Part of a small language model's weights.
Size: 11 layers, 123M parameters.
Training: a variant of Adam for these matrices, 1087M tokens, 8294 steps.
Each number is 128 + 32 x the weight over its row's rms, rounded and kept within 0 to 255. Layers, rows and columns count from 0. Numbers have three digits each. The size before them is the row's rms in percent of the matrix's.

# layer 8 attention query, 832x832, rms 0.0219, rows 415-511, columns 480-511
107:100103108109052115128153121151133054129102097127163118125124159102222095107133148188147167144105
116:106188142127133110101146155127138145067177127133152176128131109124030106143157165165096150125052
114:109131105085138147210148106082160080188138086150180167142142154106141173061156128170127140097164
115:118172148139170113135124126079135089112103103052127125099117113170125047151090094117152117096162
115:170124141089143121146116125141091077121138098114150132120123093110093156144132156067135091127074
114:125118138129158122104134027145113137062120117127154131116133105109124081124120127084132081131176
120:101074102118132165193129109158050074155145081125156097127127159090094151130114136049126133079158
106:148119092168120118117131179141175154108161119163087232129163094091149094137169048165121138097126
113:113098157114128076154166109110161171108121095098131127119124092156100104103138173056117145125148
110:166088117164137109131123125130093107141170143082130137145077088159145149150155122097091115124115
112:136071101091154144184130128137106108139125118124147108168145090148126110093159112111154108122142
108:148156116225140139081149114147085174071151121131075135129136149120105101191171082135173105102141
099:136053119123158149099177135154122181061164104130154089188147135112118049117232129116095121141099
102:110096088111136116192127110101113073140088114140156094173137127133119186093112126127139095125155
108:150100128142105129160107128119119131147153109162173084122123109129147139119087118131129096098173
098:113133192144134161125116110144128063226091115119130064100054132128098101174116142105078077091123
108:057120139118123094135116182123123095154163183132090151127082121153106147193119138136131179097207
115:118103114087129112174130134127152098107061105118140072125159161173098163122104146117136124106136
111:122133151152098124130137160114095117134148112138117126127106105049067163180115134119081126131084
104:149121162140069133122138121150123115145153151134113097139103137106084091159136090115102116125092
101:100114169109086111159136152106141109161076127118113158122132112100141201071178108083139188137080
108:131148135104185145142092130123161184165185161147148132137125094160182076122054141097129131065114
111:166154090182097104111127148207130171102152147185098112122052149186145138102116106134117144136101
112:127111133154129098093161144151129162118119097163061128071139179129101158189122153105132163070162
114:157096112130106091163159082099125103135077162079084136110139151153147180143095139118122120109170
101:138129091155148134128139157104172168146161139218153149174126105103115173141103132194087090140101
109:154173153107144157139092202085121146140174159159132099121146129113155147155093112147113158143140
110:123159115166157156089149174128083175140092128189112130119094110175129146138049117113151139127121
093:067158161114158138161057117141134103065147141119132092150147141165222108099153165097131117179143
114:182135127162139130146095120162109151135113109156134128145122084127133115126150154115144138082133
116:120113072129163166123121184147082126151081158124098130102117161078124123114205101102106095085120
111:149155072142163120146195118150132099143097152146114122108081153127182153122082106202139169139102
102:098089128123119123171122171119084161189127140166092120127174140147104120112129150135101138207148
072:117173111153132111150163143100119091196138159067146116159027094116105088169180165131133146140143
074:166205132077115096093138143134105153140106101132130151097113146160158149181100152195133124142195
079:079212146132105110171068135182109107039153118114169106075084034175142161138133095189106117108103
067:138170080160130189156172144133162124145204187106045130098113071185129097147128171071132140074178
095:093160095142108134124108134201099113160172106062135109096096099133106159109164107138170065202118
093:110099108182152161133112145126139131134152167111160099142131102141144181144155171128103129084086
107:175146127066125044180156115083152142171117140133111178110163100136129155119090138088156141171134
098:122121107159112179100132128161134108139125092140136125087131176090130100121143101140160108188116
115:063162096208139124095097132197113112132151159125143120105084132170098102142134141145108104111115
088:144155150145149094102154161117119137126139143175112119181123157148133183127146195160122115047176
118:119151103138148102119112133163127106101096104144196130133147127142100042145112104123123160188100
117:093132096221139181095077152143100115105137146154104125122081127114071134136131144149093120157165
115:155137131118152135168119134083165098165175119108101120129129088104202216107127106135154077065152
128:188146132048119190151156138070128105136114113104103141127177125118169141092087104131154179113076
110:110151116157120136112118154134098131121079129170142134162138125159085043114157118145117140139118
111:119108067153113168148148130123133101155130150125119161139085125115120123168114135162146110157210
113:114097081158104120122092077144100090087096127159178113101092122119140091103119140110147105204234
104:122173121134141164198127112138129116156164099141131117120147094157157198139128112103150102074138
112:155118208120111046098106124128158185106171114123131169124157113186114075129163119142136188079056
104:147120086152130120132094101188128162070112105165151137149151138164142069135139188115119153149141
119:160128172088147196124185193068166163151149174172101123124139137083150129138181148110115118115085
091:090099173096107091089088147142113188092081099156081164100143164168080072085189158098081124105139
113:152159117135150160111154112171100131134117137117175148113169167113151115122133136137146128132182
100:174075123176097153193145124103169101094161153132139102099148036169144165107132141122095135150149
107:091150157116119156103140138137128161117120128103083149138113132075099103152144105113148125192116
108:141102105133129178106136089089135090152161135115144130174132116125080228106163117117136100105143
097:112158101114129174120152147080200120219128147120078130123124113153186176112179093155138156125097
116:137210138114143157120143174172140134096148093170142110127164174077144178170134122151121166052124
088:166153096220122138166158140096122081122157122111130187127018085069114143085219147115169112109053
109:123186158112108119095118177133159158140165151136087155141102127108133095166131106117147176093063
104:098191065137129139136106153113085104149141158117105125120123151139147112105077085152157124131123
101:180117087156114138144148134123100088173155147066110129202118127130098171145117095133074096116153
108:140142125201120150110136092123178082168191103101085157111083075070143100105125069087130165187071
102:146066132114131163117120133085125149146144176140071092138107137125129128106180104106111056050132
104:126134164138154097161114123166105175186115125131144148155172167124090149185127117159152141148198
104:102068171086109140093137125142118203092055158134193089133171103132099110183132110147159145116180
106:139123063131104165160195084103137098157119145127072108137055128148154149129196133137123121190178
115:110124085171087149122108111154129131078112145145089100105116106103144119098176114143153167143129
110:108148129158170122100075127164131161126134039218190224184157134110118089174130160164163106102138
103:097101172123151087142142138156116124148077153092185106137113157094164108133099178124102106152168
110:102110176172137104173128088079168163100125072140120137114140111117114108088139122140172130128130
085:182130179117091144149103082110143134089100110115077078097112112102139100109071117092115119083108
112:154138117146085184170139137156130125084145109169220162176165119095136134159057073115168095150114
108:157112148165142118133103121134118147109159128185136096143137107153087121150193187139126101152160
102:140139083122126133060124085150123116142100123118127150115108140153028109124166142123156143096109
098:096177063180126103053156129166085136153137122156135149186091116137088137137165105149100118109133
102:103170138110132135139166096115149146126146080125128129130113136087086173162170131115096127077145
096:143128113114121040173142080132145133097132148094130095095100131143124176101118169171135084117134
101:121110122090121141163072124109101130136126112120224182126133134199116120058140122115118142114122
127:157176104177126120095135160130117139081164174132079150087104114126132118164076114164135145151117
120:127155076102054116078096131176098107096133163123119132133068129092101159099129127165113179115074
109:125152141130149138153148176102153185109076104112119105120187137157136122134108140166145119134162
106:098083119147169180152102148085138163124069165161127129117158205127142142118091109137189090188124
099:197148158136158111147186129137165107115168140169166148097139149100149131149150144105095170137095
100:134119155175134154119137168118130211096103150124108161168140145109089105161125156131123104170159
113:118083169121131092125118153132112143124093132065151119171134137169138075111228105133151114129104
115:098137142087064129145119159084143137118132174146052117107108119113160110046106155127096117164115
102:156129127160150166173142177128188121104121141088134161110098098137147168094102160144079150178163
103:121147159146142134080140122149114145093134082151172101118119157139093110148061108179144157153150
097:153149182141150121153138092104171197132096094199152101117096114195124089162179159148150101125131
108:148147124168098098150103085119121078140128146077120141176120135133155092113132066112105114123149
112:107131134143135042077120150143084166141157190126088151099069142154097092162181137101184112118091
106:166114128107139088134107142168158102114120115122179089116168158117133156118152175138077141053105
093:122154192103081151133122102112137141123106157154064112109147118061125150129121140149150104131096
# layer 8 attention key, 832x832, rms 0.0215, rows 415-511, columns 480-511
118:151156124093103045224106143135139106150087133107127129097148112134154180147114110104094135102077
110:117154127129138132176150168135163197162002112138182100051172117110087108098046147152112129120135
096:142139167126107191112156063125082093123221078178165146182116126114177129111189137137139120145117
122:135106147129152162089133131079124091134094106149151088130117134171147063131127096167166134134144
115:170154143112135084063053181164148204136115099109129152130103142143064159092149132123132115123172
118:105130124118122070116129109166132185072084110100144157066126067165115067179124141118117175129155
108:119096118129144115108103145127084084076175163119128180214136190167152156112165138124089149156102
109:117180102124134134156167126102181086138065115087126108081130084055181119122043051157120128068146
108:145084184141156114117136100166135107103185130165128119171116172169124109156199173163158136110130
115:068158128123154109109088131152078120156156151142137111154044143122154148156098133134124188111179
116:124087166086138143150126130102143091118195145139153112180135164131163128168192104185129168166086
109:127104094161107148050120144168103136074132110121143138077128094128108103113179093161134139119156
111:143115105131135111205153187117181123140080124140172074078131151097123148176082105178104123119089
114:110110107124115163126110091108093101096178149161097164165093143164145124143209144115132129174088
111:166138167133127151097086108142087126108233155138092152191119103143143144151255145117114101140095
108:133120168175116151088067128161064149130143158125113118139089147144083124127158127099151142180166
118:155124134123198105146146158117131138179122109097131082109136164086116109109076130149167146118127
114:104076111142149060087117111147085079114081139115144142163141161137093191109143150139183117118159
107:167155170127083128140116179156098174117108162121135181083151135105094081132175120130080175133121
112:112178118153088132172163145102154141192053107121146114110181122117133130079082135129102104107130
104:132067169068120106156177141089170070098131153101128130105144104116181171089164099125107111136093
109:128112150116116158079129138074116108166133127126143100213105154152078124147130185123118124140073
106:126141067146073108165153103196132109133139180144112117157145140170139212144116093160141154143059
113:146093125129149107059138098148093160153200131134141115162157129156082107150098159135151157113150
112:142087096171031140076145083169101129154139146125078112122083075134182083128114185086104073129132
111:153170106104107182105092074103099133169162111171106126147079132109097146087120166105147125146120
113:129122146104158127092130130155158139140129152126164097092112138126095143135098135111113100180136
112:117139211178122151119151122128087088136134151090127117183131188151089120092127132109174103153108
128:137073133138141088149105185130153116120105127108115088126136160179163156148083141134115123083137
116:198149202156125122150067140163082071104154142164147143160104157175152152158147124143124121157077
103:107107100100111115139094153144099118183092183115110122127090166103067100079100153140140090142169
112:071110092159082115161143118176133102112135132118096180109102128178114180086126192117127167207143
121:191084099165124131145183183130125180191131155117115062072146046136157155139144105132100127132133
083:136177149146075138141136167124142163072114067111122142145125082168128170130124112145132139080123
107:125130129079108081157124109146141129092081173108149110151165151171054081132160140147144124139124
114:120088100149134122154160131169139121110129109130112143121139123190119137106163177105142108125111
103:136116143103068104147122101133129165121161074123101118169134156163091074168091162101146142109108
095:131157084141125140094138145138131108119127155147155109095121109163170197122162122113132119083149
088:130169121124072129095081104191135092150170119120116121107128059169141083149141084113137088069147
091:182141221095195096173158148128098121100143115123133107125164122153134111155102169132179108146081
092:130130071162131141071091130127140097091148117115099118101043116099121118136154114104146090083135
100:091126049163105142082055101156119122136119087156052144084106114089163113117190113101088112141132
088:161147178127112137177170133125132148129137148147079137132184170166161123123128128148119135137123
104:104114085172105121065092132111144167109152117118119148114063112086115084114178118096094127107188
088:056151067182114153079114153122158105133126108120109140135065175064162076153170060087068125136145
112:175118174102144121154164102127127134155132166124112113139178151195119135090088168174160109113094
101:108132143110117130099139135087086227108091131101150130110109130137091105205130152103169118146119
117:082117118173122140157102137155176132107123123128057100097074146068142070156154114139069121134136
096:131167151091138138170166145087143080166082140125142130145169145200163152085102135166135093149066
102:126115207082132152144142109159074094135102161124118114144139133122143133092073103142126120103079
109:157091137094089116130146113182125114135136139140137173175171137193142140070115154185169112152104
123:130122099168128148084100125147139089119123113135130107092084080070128139128171109107109152126161
088:141125171159120171175088151214139097129132133136154099067119136091042063102090122112101092128102
120:127137062153107144101100197071149157071124137154130100092106121103069101158159148119134179139136
105:140153142159140141109082129147140111147125109148171148077120102114151090119112107104118122102145
102:157100120108107101155121159178146099171129109169156138201134121101157113098101115152192157162087
110:110076083123113115132108076175117153123124120126120141157158163146104116188119135210121129113092
085:130125126116168126147147097118159083125175117099089119096084125113181115148117114084097130129155
122:182133154113158117175181102096155162144117129136137130206185121139149139086125164098126139149161
100:143101071109131110104148128069097142121116170146128168103130131119193124123139179181074177145147
119:188155110147153117084112140131150121089098099134081113122086109121107107172163190085116088109135
109:108077081164089141085133097103091123130175151159088111125151117133179126154158169168113148109078
099:202160206125172147095160123045138165092127159180100136099117158069102168159181143065118088122187
110:145098123153155097069057184107114135137104127134099105096123126127160116074091130118119125156198
116:132190117093138147101177115102079122124162136123157159184184157129121144160138165244075118124087
091:053089136135166158137144087100167130144111144130113111125123090116171124094062040116150127134101
124:119177108168114138190119134114156146184094087125097091101125095119176093124097134103101126146119
120:090086116121157101118101115175192122116146134098122159170154187152070116165099139178087132158093
119:139114079136143089168154064149163107105122154131155095106126188146081085110112092078076123154140
113:089138106101096089114172112128078091123102163077151106148151109187136142107110196208144129091066
104:160135107136101153158141109139141125100119103144186110141163115146108147086072106173140122124119
099:183150205112147131063112068136131072152156112126225126141125124133162136191167124148111124115152
116:136103160111095090125179073139124057144123124098126094125088120170108131077123137110160072148152
089:106123176169190103057099062110088151062129195141167125164105112097102140189180145127095080134118
113:119114146110167148105091159088106153068120115212091123110103091092183167110127107089145108073124
113:114161135132114180143198144129105119179124097176178146170189105102092066119144099140148119135096
106:150141152162166116110117096151108182102177157177153089162149098140103135154140157089080135153140
107:089068125109113074122159103186111146131122083141157131153073123129103132135121126138112082155120
110:169137062116125115055153133123131131093133139152120168150145132115124181144146148195143143114151
120:161167109164142202151124157158182168091177119122122123110150116107185142138167157142092195114127
106:088126124116129104069141131144069098150123131107129121136150137140172061119124189115063122123088
105:081055187110105121100125166166056118176119113110132126120131171161120127086075065117120127131093
083:124144111139139086155128134154163115166084126115141094144157100130113152102000132118131140102139
090:181148179142136176147172161127092180112098066199078133123147139062108159064064106072121116058163
103:150106094166122130099088129193160166165117073093080143092098160107142112172179111118150146105177
106:077167078108138164120095133163101142130103109122168134124162102161100123159124145157060133149097
109:135113129121193152139167108110162158164124167146091077064131180123121127144155133072068115148129
101:107139107147180142118125130123141151152140105143149152119184143090130201152119157184148112106130
105:123124105172082099097144128129137103146109144097105121091137123138159148104175059079198176125134
105:122136149090114107175120096106142130146160168114065144132156113106116169145110113137080109096144
121:142100065142081151054127125092107127152142167151153158126099108145147151129112168108176123141128
113:122124152133115113155159097163133131101024101118175152201116172145091113096133107113201116113165
118:165098186137124154203102127186198108080153145099078080098133130091152137135151146098161145116164
107:096152098144135091126107115152142102181103118122117167153141132123181154126153152142091138077070
106:188107059153153143090185093143084142116157163120097119124149116069131158103121140132121088097127
110:184115183141110101175138100163105091124142166156056142115215164134094090138202201143090092120068
101:107111141117205128185126153065185169109136135146121107106101102122097142122130105124183104028236
# layer 8 attention value, 832x832, rms 0.0217, rows 384-492, columns 480-511
080:093139095139151136091112140095124101096141144089098121109106099132134086134121108157144111136135
087:092156113090079077139070164134119123116149190113088149130089096119148132169140119155190133142175
078:126118147205144123157084138092136110178189156128123134133105155113123166164103106163128165128138
081:167073130145129124205108209120130119127123087152147107120137165076106074121127123115098104107111
082:124110151165116116075140125112174132099102096136107117207124143152155162125146123177118097148077
086:085148149150134140201136170147126099094088170171215062150120180120168155128134124173087155107110
082:190115123201142155130105138076167100097160130116117105084119121110157155119124114109146143097135
087:133119175147115197120088098147127136131174165095095116131123136166126174098132143138061167117134
082:129114093143102090108161138109197142138117158145144085124141147137103119112129115160121090098165
084:095119150121128112107172187074111142146093118094121084077113117101106138135132080118117204161101
084:141122109105189137176060076132175133091130160176147148079121120108128142106119160092128118154107
086:185159071172172089104095072108127167155129124151145123155151098148108119111109138075185093171100
080:127106133176078140168124068182151112139155061126077143132111143146101126157126161073092129188108
084:160094143102100150091129144119139107093085162128155080088121152198130056121130165154102147060182
080:093107127220125185127100150174171125143113155113136151130135108139086135165118173103116173134088
082:118116087039142147148112120128117116146122101112151208093157123123121110128154106140200116145157
085:065107095160135130118152118116121124103129179119114160095136157154127046213134066152159094137183
081:136096185073100121180176136118128144122189076087129187115056131096136113152147149135178109196098
083:124126224090153196083148086156135191139102076094137163186113132079162173109096148131120136136132
082:125145136140111163095157227098051182165106086028174150150108116137106142161101082093160104155133
084:145091117105141108070123133130157184163112124144175055131119125131131192085120121144093105150159
084:122151113131104171170122129190126142125163145154153141120149169124125127115157160128138145143148
082:168134096119146157148170115105149129124156163116139173194147145134127104112117118120134110094131
083:149142166064089067124098125099105130119105118140100127104109153085099113124161185114064139099120
082:147087080151127149143142106128177093144202116098091104089097166106124126151121098101084147141134
077:076126161094102105130106105116138100135139103135104077123145148125093146124138135065120168167156
082:127134109127136182125195093106183162094083185142162088149088188139084089143134116187192082140179
087:116121147166128086092175114161134153137145064142130059149096211106093169101137125115088169083113
084:137104191143092087090151123101092096121099118103114138137105182094142109139136184131084212116147
083:111167158123072071166128110115178155133087134132147161126129128080096150123112121125169172122083
080:148100175109118098163072175146084052130136121207122183115097112156116130139142183124097148124083
079:104094179101114163131134169211113088099108094099084116141173105155105063125116149121083188111100
079:199110148079125121141066051135194169112139126116140171173108094182120080136139164112076112133107
079:170148182111128130089108129144140156157164128125130182174137095138110091147119154130120142155070
083:221086181154061093097101138137164088073116121131090156150142159132166100154135164113049117147132
080:211142129136156149101101069122081101137144125140112112060147151115103164103121104038079076191098
084:154096096154160178098172077125108098177159111095112144121134101152106062111118167161086171077134
084:134121159134132117102085098112100159147145074138115182167182096119128144142138165080111141133141
077:142156122138147121135121134088118133185091130195155128128149068159114181090111151084123087107131
082:136092142147152167116127143113149165159185147067113138163107101109157105134125175163119171117146
084:146115167069128102175116123130114101113090120162098094138160107113098111169131119077163129175132
080:137099092152139132157126122157133072172181103168100147164125118103104136122107154113135143119129
082:126144163145173084139159108138112125148125159125088050081173086132112149145130151079159153106128
083:125122139153111128096142165138085119183103072051121078109108144099081081129098109127143114143116
078:191108128111146078133149118093146127092109169106141127129068194095181151088124139196092057136146
081:090147144177115061124211120158058100121108138095104125181111135127146090176129135115118151120117
081:121089130132126089111176095101150126163107080094126158128138110101118081120135092124082090139052
088:132198138032116129138123139161144145169119123132158153165094112118158100119106123139176104145123
083:113107143132188173160158114145105133098174146143112189125097082108111158154129149126148162098112
078:154132126122135147122056130115127113127148131161143155130090118166141131126145159167132137115135
081:105144182085124127123124084124144095149105132141194147123144107161108120105109146156185130134174
079:123126141154123116148151108141120086060125143148149071187127173136103129100129170167130084085128
088:090123102117102124072164143133114157150116145117144088100098145110092072179122068110124107122157
081:138165127144103141219115135106126114159101170136107102115106123125096121124135101150156187146113
080:157113100137187104158114135112151080162112085161137099113117134081140128103118091091119125116102
082:150149127135186101121091147131215105075124099140147134179126179112099113095117171133107119138123
082:089125124086169087105151143084114097091121153105094077149127169118103089131128142153133104104159
079:068177097152103112128152149150126096198123157141155121142148128124146164083130160138110162109148
085:091128105158170186157099177133118181094183189130119106161098159159091180125110150139130153100101
080:149094142125124100115133211090114144093079127121154138053115117076146125127126116128136089173118
086:136088084106088128136098141147110108078107132125129095110154117081097116132124123140134125126177
084:070117088109151091126119188165115134087125182170131114112117147151161016169133152081123183090173
082:109160187133099176127152075152112100100107176175123118169122147156140109092151162157117128126093
080:168140132096151163098053160107130204146095095135071097185198101105137162118127124187072163162168
087:124143142101127161168140093178129131146102112103082127107123112130120123197118140137144139121167
081:205172102122146110161154119089155159137152147145237133111172116068139103077130075175136148105134
076:081118089109066141139152112179166120133110095126114099095155100155134098103119134205135163148158
078:153142085124193148114116073051162174079148186086125114117126158143141116115122115203141060081133
081:161110180092128128126137200101115058138108067106126094136171115140134105100130049153095169070104
080:139181130125156141112093142158078097084091062112155180129133187127198166127138085071100170112198
080:114167163131142173116132132060153165137143107150142150084082156063124130134108091074104097124112
085:129187166134201127154150138086156195113145116139059106171132191121135103136087150120120140117055
081:210148099098136079165126061106099136160099131108170149149147151125138189122140112184155116157132
084:105102150134162107149106106085137111161179105148172157093101161109090221137144110111126137150104
088:092138156111177090102132201076110086143097164132136120130101090111129198102150114126088163156120
081:149122073091128077147122116123068143109102107175122138094161176120104112155142128153115090124155
085:110209111068129198145170116143101183095129117099048167156081147150097124158140140171141148124191
079:127117176152133069124131143097123144124113046160155130071030076075121194087163155160110103162171
079:135100160175118061129145110192154151142096086166045209127165135184151130102108204162115105100124
086:086138136174091137137062167076152134158139097120182122086079097109120138104141127119145130159163
079:062093109150111091150152082156056105128184130156102078161107109107135120144110146124147117057084
087:173139143065177129153152056099117154067141111143177141144131117211095044136121131139168118121137
078:099140113149125176153090134135173150112171075179131215118123123125118221116136126115134117181108
083:144155143146132154131116117096088183151109088118120123155198128119117071093152119107124130178102
076:099137174095103086129140118106202128086150135126202160119132175089103181072138086155118178148192
081:146093099084121110114143099153168168107145135106121101127084110096113117106124086160097142163187
076:126203076109087131130140070098140096130151092110132106154150091149117073121120094122161187131152
076:115134196110114141157124143118137137101135082150141138147105155143113125171138119180126134135094
082:059158064148097139156109032087133075130153139100183130107078108151110138132161106157244161117144
082:123141124082077172134151113148146111102120168134105165148199147125136114138106131190161097109074
085:154140156141084118114142062123162145100072143067068145159147142141058146093130169119156174103079
084:118084112127127110080124180102094143157137071163196164127113083147114087151132133178156080117196
078:069102150231196100166158112152144215131144088069113142095057122065097106164119196127155123093078
080:147179076140082155120118106140164088074163190178124198203109093141079150098099137064135084171099
086:116120156113095095098180146144157075140119171171122140144107110157154132138094108108129128067120
085:119128152159179092151086156157122083152108131112151128147154139132110136120169063147119167139171
087:163067145146146126163146185125119121124080120176149173168125171139111092150116104146139187101098
084:140153114134128127127150105182044121107115172055110101128144072137137130116126089113111102140170
079:091106164128187137140172143165142094178119163111192165154146202124171252097140088098092142157107
085:179178162059157145127173114104136185164131129147096105105120205044136198158115143082095192136112
085:119132151094182148134129169167133177125128112134091137119137186126104151133138164111125068117179
084:156150134102111182125110130087140179127150095123184191102076066132117139130149153110152140131180
086:084109102149113128129124128132091084076134162148212162093134170147183140162111117086139099121154
082:126025097133119112135129171142033102121133181130084103126077149127158123160144138082113126131104
082:148146152130128100167135136170072142187097126153112171159151153137202130148132117118138128109157
080:145143163144114150105118093158159113098124119152166120135119111153125083114167086081092127087130
082:081150143096142149072100084152136134105096104097068159114143144177125143164146102106139086167124
090:134122130106140156090183090116063165124152169112117148116128119121117105156122129093093170100150
081:145145100156109118141171109140171143169145118118113153141114183099138067146149176103136143185216
# layer 8 attention output (transposed), 832x832, rms 0.0216, rows 384-491, columns 480-511
083:104133151143115171113164114058191124187103179167169171121087170059120108133175158124132163116097
088:189114152125119161089149076151178098163156113087147079101155133135088089139092135132136122135127
078:185137101154120114118139104128057070094091129081098092149165160116110119107100129114144187156171
086:116115119177043098110150111146125136082106135082140111074109138142126159096140140140140094133126
084:181096119101185155146109143142091132109123085189132152073125034170121159178132110177114125098151
086:131172119122105107111097137127128084109141114141113157162139125170130087159123112120149153089147
084:142130121071126078184122149169132176093133162098160172112102085221125129093133139125112082133082
088:151141144162119045134135164088125149198102134110138083100122126115113145115134176097162111140085
082:131102117109105081143187103130123103115143121130137191161057125151135121071138105119115124113208
086:143106091080096135148097075152130106081130142125119157175124111133170099114134125156100051113116
086:107129175075052124129122110134139129081098164083152165117176136187177114116105159145108139116164
088:094184120102136188155132173135114157124082179075147072145177116062131126135081100140042152109178
082:135137081131140099115101135149129130125113158134125123069173147147076164144183073097185167114145
089:140165143128140075153124099168132155168117083169165160118099123137080126138116113065155139077118
083:091181141129131100127139115106094154140154136138145145068148122092121149108111179108151083150184
081:134121098147151153115147130137106163136171145127126141163113119075084095077139151133103115137088
086:144198156144125141102066121100181107199104117109171170123115117078122146105152217105109152117075
080:135124105106170177101108194130140110144153175078120110117140137062137109173144134098152170140126
085:134114081096159087117092141142077068100145112097126171135175155112145158089066127145140128169142
086:156127126095144149146081089123115136106122159088077140139184167057146147128107139114063082147120
086:163160127126090041200080116144088154083120118098149120154095107123170154126122110124135140142123
087:094173126161182095161174173094147133190111127087139107167084079150114094119103116104155138124115
082:182090102116126162133143169129116117135092156054135109086114155128075146101147160093186120190122
086:142100162169149113092155189137141120138124089182142102163117182160131098149128161107175179164123
081:117173151120169046173092154115097152089109155128115079162077159148183094161142184116174118132172
082:113150119107142118116167162153128149108095160116131148160147177089163100129109155119096072122103
084:133134104129150087130147138100094121130113109139142157110109127071119106157125108079098142117141
087:120194124105092101155080150148117160162116135106113146123154093123202116122119136110106106159128
088:139128131123132119122092120130127121132142178136071120115152142131141142133169104113160132176127
089:143082087157159183076135114180064153113092114143107063114169192083092118138090105150087136104147
085:119118130118093164116147137116166110150157125160144102131073176133115110107100123095157106122104
080:113127129123121137104143097119170171108116135168130189167074129062071115099100175080141096126159
082:069181150148149127071116158092156100211134112163163135138131129091109134188162112163166134083171
083:108085153165158158097136157132152100124111156201120120159171230116105164146135097168148111121171
084:140084148164078126104161156184114127106177102107161169071107097155125071060143116102105170140179
081:100102136133135122163094199160127155127091124089143126144093077145131174081149105131115146169153
086:142127160094172079116143114112161116134089181147142172148078083148126144219125175075090110172097
088:059097118169181156096141169129154192134139135111116097092200192099142120138161120128123063155160
078:148130104132094130161114103140136102068149126119076115194105136135097106127116073147104117107105
084:145137183112151113124117136093167115122083155143095146126153196149114134123137169063205105090119
088:059117139183124153136152160126153137169170116169106117133151146140086084210118126144143209144136
080:120165109123125126141157128163051135117122112124121128110121165188188163107092125147157149155144
082:129107067110137140146092145179076187103140089148095132132153076123135130060124079155090135086128
085:155123123117091141161098086117129113140131127144120133183089132101137137103069115153071057105081
083:124121156127135137131117138149166151128124126175131105117137137199149125112156147110195142115092
081:208071147158097146097076118123123149119138097161125112158103139169077156081120090109103151153095
085:128169092132169139104123162086132143150111120173145113110159161106172189110191095144147150093134
090:147109098170111144108123135126111075129162140122149125135164195101144139129092147127147180110104
085:132151109134124116090152150156141070152156140107085100177146140149125098083122152158163090149082
081:109125122152081104104224119147142154121115144134149077129132146135031130137104062125197100140085
084:121134121135101121118190141119104147099163125123191089080115134100141133132147103083111141153071
082:096122084117153088139140160133109147116144127117069077122182107114124130222157098115150141148111
089:155101132100146086146102103142115114160121089162121168148098115069150197122134153112128193125107
084:102162132137114162097125164128167148140149110066108118099167115140162137092099144141174145179130
082:109133156056111177103164154148146136120138141130153114118163122150186073191161160135141146157131
081:120100079126134109156197146137079158117129143144114103128136103149121095141136093139128141111164
083:140174103079136109158136131155113152132120113186101116175138168110135100164110144153159157121075
081:115214124129134115123099118135112167148128161109078092136165114201165147135173110107120131134098
088:137193174146087071102136108062114091118110096113101127167136113166165136100124139123121098171096
079:090100129149109165126150076150156145095091092133113069149094136086136127115124113157151126091119
090:081152114113108103111100055155165117087084134085123103158118136127168111206125106107102157114140
083:150181154104091104076121107157146159178125113071150133113102131129108102101110190175161087160136
086:138149104124199120083073145070118108174117157151124127142179082139157089105153152084083151128145
082:118113166144133127082175140134144116143135149160061132154142178102113130148138124111139145120131
086:133156138059153073161098135148126168107149139136140078105177127130233069051119115072117108139106
081:092144148179114134088177152141153099173161139171146117111110142097218130140143136113132146101148
076:161152206074067121094085133147100160128081074164167140134125090118115150129075107072138131129142
077:189073136121135091115047046172091113123095197112135065143096205162105153125149193164161150149170
082:100172136150135132135129158097111119139182156146122146103140087108096134124173111145144073117114
079:162146128109133113182127096118088105110152146052112045104088164056162104101085113152131187075112
085:083180086161115177083133156092161134148091115131148133091131111112143126151129077158146133114115
085:122159109056099144119119124068212162142132149161089112138148110114174122109101201138119168180101
079:184150141125134120114126099119148108124109126177130068142121164096119146142172154065077114036189
084:123157129142175156125116117183094160140194093098117124136067142134119132110148104147200153138089
089:053135093128129126102069121120125137132113135121080099082129100111171104083130133130148107078102
083:139100122155135158152097130111111082185143149140130187105161133150150166133122094151075181110109
086:152173185118137140129109124198180168113144164149126127128172196140123080110140123116102113168104
082:120119100201109135122073060142111137123128147118160104122071157161108098103131090102142154175088
080:116105071149122114178039127136111104124155110114115095190141165155021114073109185143067209108125
086:068144124186105127143095168116108073123097170076171115135124173179080147203122104122152163134128
083:053119162166123186146110154086135139138134123126133136141118160184047127101153085136144129135141
090:165122156061142102102113082144116077088128119102180131079142123194126120144163146129106131156121
080:184147094111135101145200067121132127102162094113166113176123131154227102127106196097125195128115
082:073158157123145140102105166152164144121098180138148157140147117145126127122127133118131129196130
081:204144087189140091163107164117136126130175116169100134121100134068198167105148151127081185086113
080:134127150118154047153111060114131112138036171084091139153065166131098103118156134093117158106111
077:102133214056111119102111122113177063133142130124160127107211125134142124112128140159146138129133
080:155121128110156073171128103119162132118119151133113168104172148138078160122100111111077142145081
080:150181124136122140122149104115108130174123108176149119067157140125131154132173140138161162141109
081:193074139133131121126130090128115095095147118150162137110146183116185155164115130143127085116118
090:116098131133136148132108173150149113174148133098155121101128091165116110128143197119123110168074
084:085143112132086105078133118176125117146189115109135095169133133153124067152138122119131130084150
080:059111122133116159143159149092091170106133115149177128133103180111172102118206134096199156172113
079:101156124160136126104129116174149085129043174107170110150099150164128062195117123144150147119128
086:174112150088079103063069129079117117190108122182130140158165095128073126153137173151113165088092
084:115187155185169074153129094125076152112153101121210131142085110164079150145131033128113100085110
088:174148118141133075119128136086162140121127072109143145121071152125142104188094095129130100130127
082:199146145121165060155117015154079089137167141068133154153152180167063125158137119085098138061149
080:198101088143109097139077083150093136145138142103117086115090150090188086102125130125129107118104
084:079120102119151137114172181126195105144090137130103132124115153104181146117186146154166045120114
085:106190068059128152139098191113179125134171129071087097105100123096205090108112128183119085131114
086:144127133126150079107157133173129110106096147133175144123167148093106110126124137140131143143146
086:152125091143161111141092109143142079160119137109181155112158147183069155180149115133161125107098
083:028118134094108154137166163111109125053116100128129131157125144156145132124164044162178092133128
083:095109121145124082183151071172105101125197110111147091215096130175070108096141157105081077109167
081:126103076121144087127130068112104132116137145090143076087108121146116132089080127078072135127103
082:118151131099085139136144141200164150163186184168172098086134096131130148103136136147119101165130
091:150086177106161130125093087154138128114132162139118161163182141081085136127152150115074150119125